Part of a small language model's weights.
Size: 8 layers, MLP 704 SwiGLU.
Architecture: RMSNorm before each block, rotary positions, no biases in attention or MLP, tied embeddings.
Training: a variant of Adam for these matrices, 189M tokens, 11518 steps.
Each number is 500 + 40 x the weight over its row's rms, rounded and kept within 0 to 999. Layers, rows and columns count from 0. Numbers have three digits each. The size before them is the row's rms in percent of the matrix's.

# layer 2 attention key, 256x256, rms 0.0857, rows 224-234, columns 128-255
104:513452504471577500485441446498519456523482560446520468533466518516453482488496499572524528501479569526465518535503479557457521467535463495540510534460484528472435490526509518492500482481419491428547479574563479513453466568440462458574471481503477486486507461554489517508513451506466516508531451564473522586490473490519526476456540545486460576469440440520526533515455505560528540527472
144:488535524483440453485530518460528511500518445504494501493569480433548492467526519462459488452519450495521541447525536485518443586462574466481549435499479445523581523498489439524487538573548463581432476439471481524537514511537492535454536539494529496535483560460502483517498524525544464480480522416472475419544458502503533502519488428516508450495557536515443426491541533440514491519544
120:512515464518457481484556512529489572471534462542437569496577514476501505441515535466438446489474424490503446505498546500526461528496543476460530454519432438561537497429488504484540523590568501524488499435478555525553524447507454536429519539521562516452523517521570460515517530447555479491453546458513512452591440486515491518500437417507544427519555545451434456452519482462473401499538
113:467518473480462512482531531502518547495522456557456579505579459450557502527526540465437439439430413487491469510502533465523500542505546470468519457520446455522550479445453521447501546574550489601472525476453525488544477478524472525450502558475543498437499538525550459528523522444532478498455511437502506440565435489526500462504461455467531442514547511428455398409477478459405459472565
148:542528414474549521471443485428501459552477564499552431541471493495470533475474483492555551507499567507514552521481471522427573492519484460484482493484518551440459515536486532439494510484499521521532478558565489511437502543511499495573499424470479549472436479561518566492461518514449549556496430538513544536485500466551456502496542583458437576412462446522523546530415530542448519496478
114:537460513483547533515463468535494442517464547434551449515476519536482476469469487525545541519541584499496508502518479558454533450526425502525512576519590540477420479554524501457443423426443516437532448531581497546485498531469492472559459438498482484533513441487467535511516516526492552483617461501521526533455514541524455490525535542522482566489495471524551610516514485535513533514475
102:487550546507424483435503484573446459442536425535456543444515522497543490488492506457539477533422492518522521472502458535555534551518574473493510503454421504511534525460483481539516528603504416553514528480449492457564472498475504491413512542458487471497499480458521518548483507512478443492461475446465473469521486458471476503521442440478536489546490492471417459530512552487554506574559
092:501519482435531546504444537476447457523399492460499471468425456469501506476458465480508519505485550529559484511522483525496512457504476514544429566522522510504441513543469503453455488500495481471476431482534444493487437485488524435546515478467450475565501419475451550523502556505436472492483498472465493547562585539492479499528572589491443526531495472500467539443465559557478566446563
081:447562507508433502435480496557443452487480434531533481467487495496521507448460489436550512552464506557565525435522442549545520511509553506527490546463396567501523532500468453516488482592511446511501465476449483434549448521467494457458526521389450483522489466454439546529448462500446551460422452457434495516495491479481459501514497493494552493536470467497453505493512554509556530579530
081:484492510527518558518507471515511533465548505507498470532556542532459476499493506553534476504470477548481518522492494495495484488519524466498532483439512536485500541443545512480579511510508505544538537519436547520477594460455470483515495464503466505387536522539486459483509426452550510531524490554560489479424475483550477519492420503545565509464479494473587506555524475463500440541471
072:456531492490394483462483493531486477441541455513475503426502519504533554477533543465528512499487501503535570496518465539457553533513559485524524502425403519492514530541568480511536475556541397500526514522420504463527433553453482484445499499441528504532507466488546490525461475507438530535516461477448524491456502463544487482482453490534521507512466500514419499533499558516488503517540
# layer 2 attention query, 256x256, rms 0.079, rows 225-235, columns 128-255
099:453525479453456517518522512528428559478491501464505577459483540510482437493390500494477438458499500511517567514443479569481536541553510517502485502506455470486463476503505545542476474434575501518512471495489540491472513508449532520482587504474427504476450482508449549485520497567476431626542427478459522493490543515489503521608462617491566514538530496530562533477493518530518493487468
103:512535526560532523455500500560470553478490442449419540498497493457505420504503494514456525481462523545495530560468541499556507561563497478507434495493500491429459436542514507515521552534563511543455479483474513484470524444480510450539521456517439475463466492481521607541545477528502385626477463551453527460538558476539395531523516500450514497527560485618506473564526457553551498511427
114:484539525515459486529526533514461489489514502443499467528480528500487489497424450441466506482449545578456544520472516537516475481532512501545477494477490504434490506481463572490512536572539471567493424453490511521529487522489515422501521452505460477520488452526473561502470517537518436506550449551514539534470541522515434487518527556527490541493477508518599473571464553449496456463452
101:501467508493469496487492526466478463432505462431465490526458428532500415480490457535485569529510472479466458432476501475549512534481503498462543540476499445514475496528482481479519468580523458468556481525556540417495476448480520428449437587489427547498415508577510552537531498558484483509466497481488478462537479510485468530482461448514480446448475428525519488543519482488506542455541
112:508461474518514547502474548421462473447518489514468515463552464465509420485487527505536522510549448513520430437459561490524557487492487494468538504484501490526436486548488462431513474503478494509523468565530573404493457501515530480526472560467503547457435506496554530497512453485509524533501499508476480463509504531472522534449463457489496452452470421527486486551590514530542522510605
119:491543552485454450416501476561533559565470483453469506526500500528535534594546506488449520472441555475466506520487430415509473515552549524496458499518478468501580459488473482540512522437509455484504504477460502650536592500472530491482523511509537471528548493496509447568498493521547486421570551506526566570508527463488488512485492455505528494507556502525474472495401451414503513407412
084:509442484457464398453582537526496534509479533403478516578513482467535458561539494554513475498519459435477418457485463472491521521539477446446551464544507462539482448583436522471505469511481447448540519562531554501492515529437519498479439526516545518410471548537485493541532496516454493402455466428490470555556455512476509446474471444418469448437495503500495481514461542460553476451492
085:531530571462502498417496502512564524543498522483499507508489492533585479585576481559485522490461518409482498483449462427498506518506526521457480516545496447538538450532499463502545492444460485416505540513474530585471580501501530474462503570532526492506526510545536438617571514548495530397578561501505518563528464467509435508447498418492516467488553466519465506523443464438566514443477
079:468579557519570551536373484432471449513563475552495472444491505498508555476552489495475557569477536554535513508484549532498518444496493524503537530455419498526525537422641478501507485513500472489480465458450467485525539496495517478529524516522455482629534514491502527481498483499589455529575573538447517427505507500430511560481475493538565541482519475487470495448489451505503567581465
081:501648585458551521487446539475482568474489488527492506486427474505527485505513506487445510522404536452476530531413448464485472491516499560479504478524435460466527478493512493513535466527460522423516498458504497538432532517526465480486522522556440536545536530531497480572538445567522575444539602570532520542492491450524466504444516456568528476513562496500469494509460467459549514486408
105:473529477558522460517521498529476542592479530479480507542433513438501519462471544444512462542506413451514521445512487490496530444474474486497511389500507433418507506531477524510498480581517533525482515515525487456533531473454437519504515443526540505505521552473495523412530466463463510501475453466533442491530517488512557480524531578478553473467468512452498436549491503445472427611432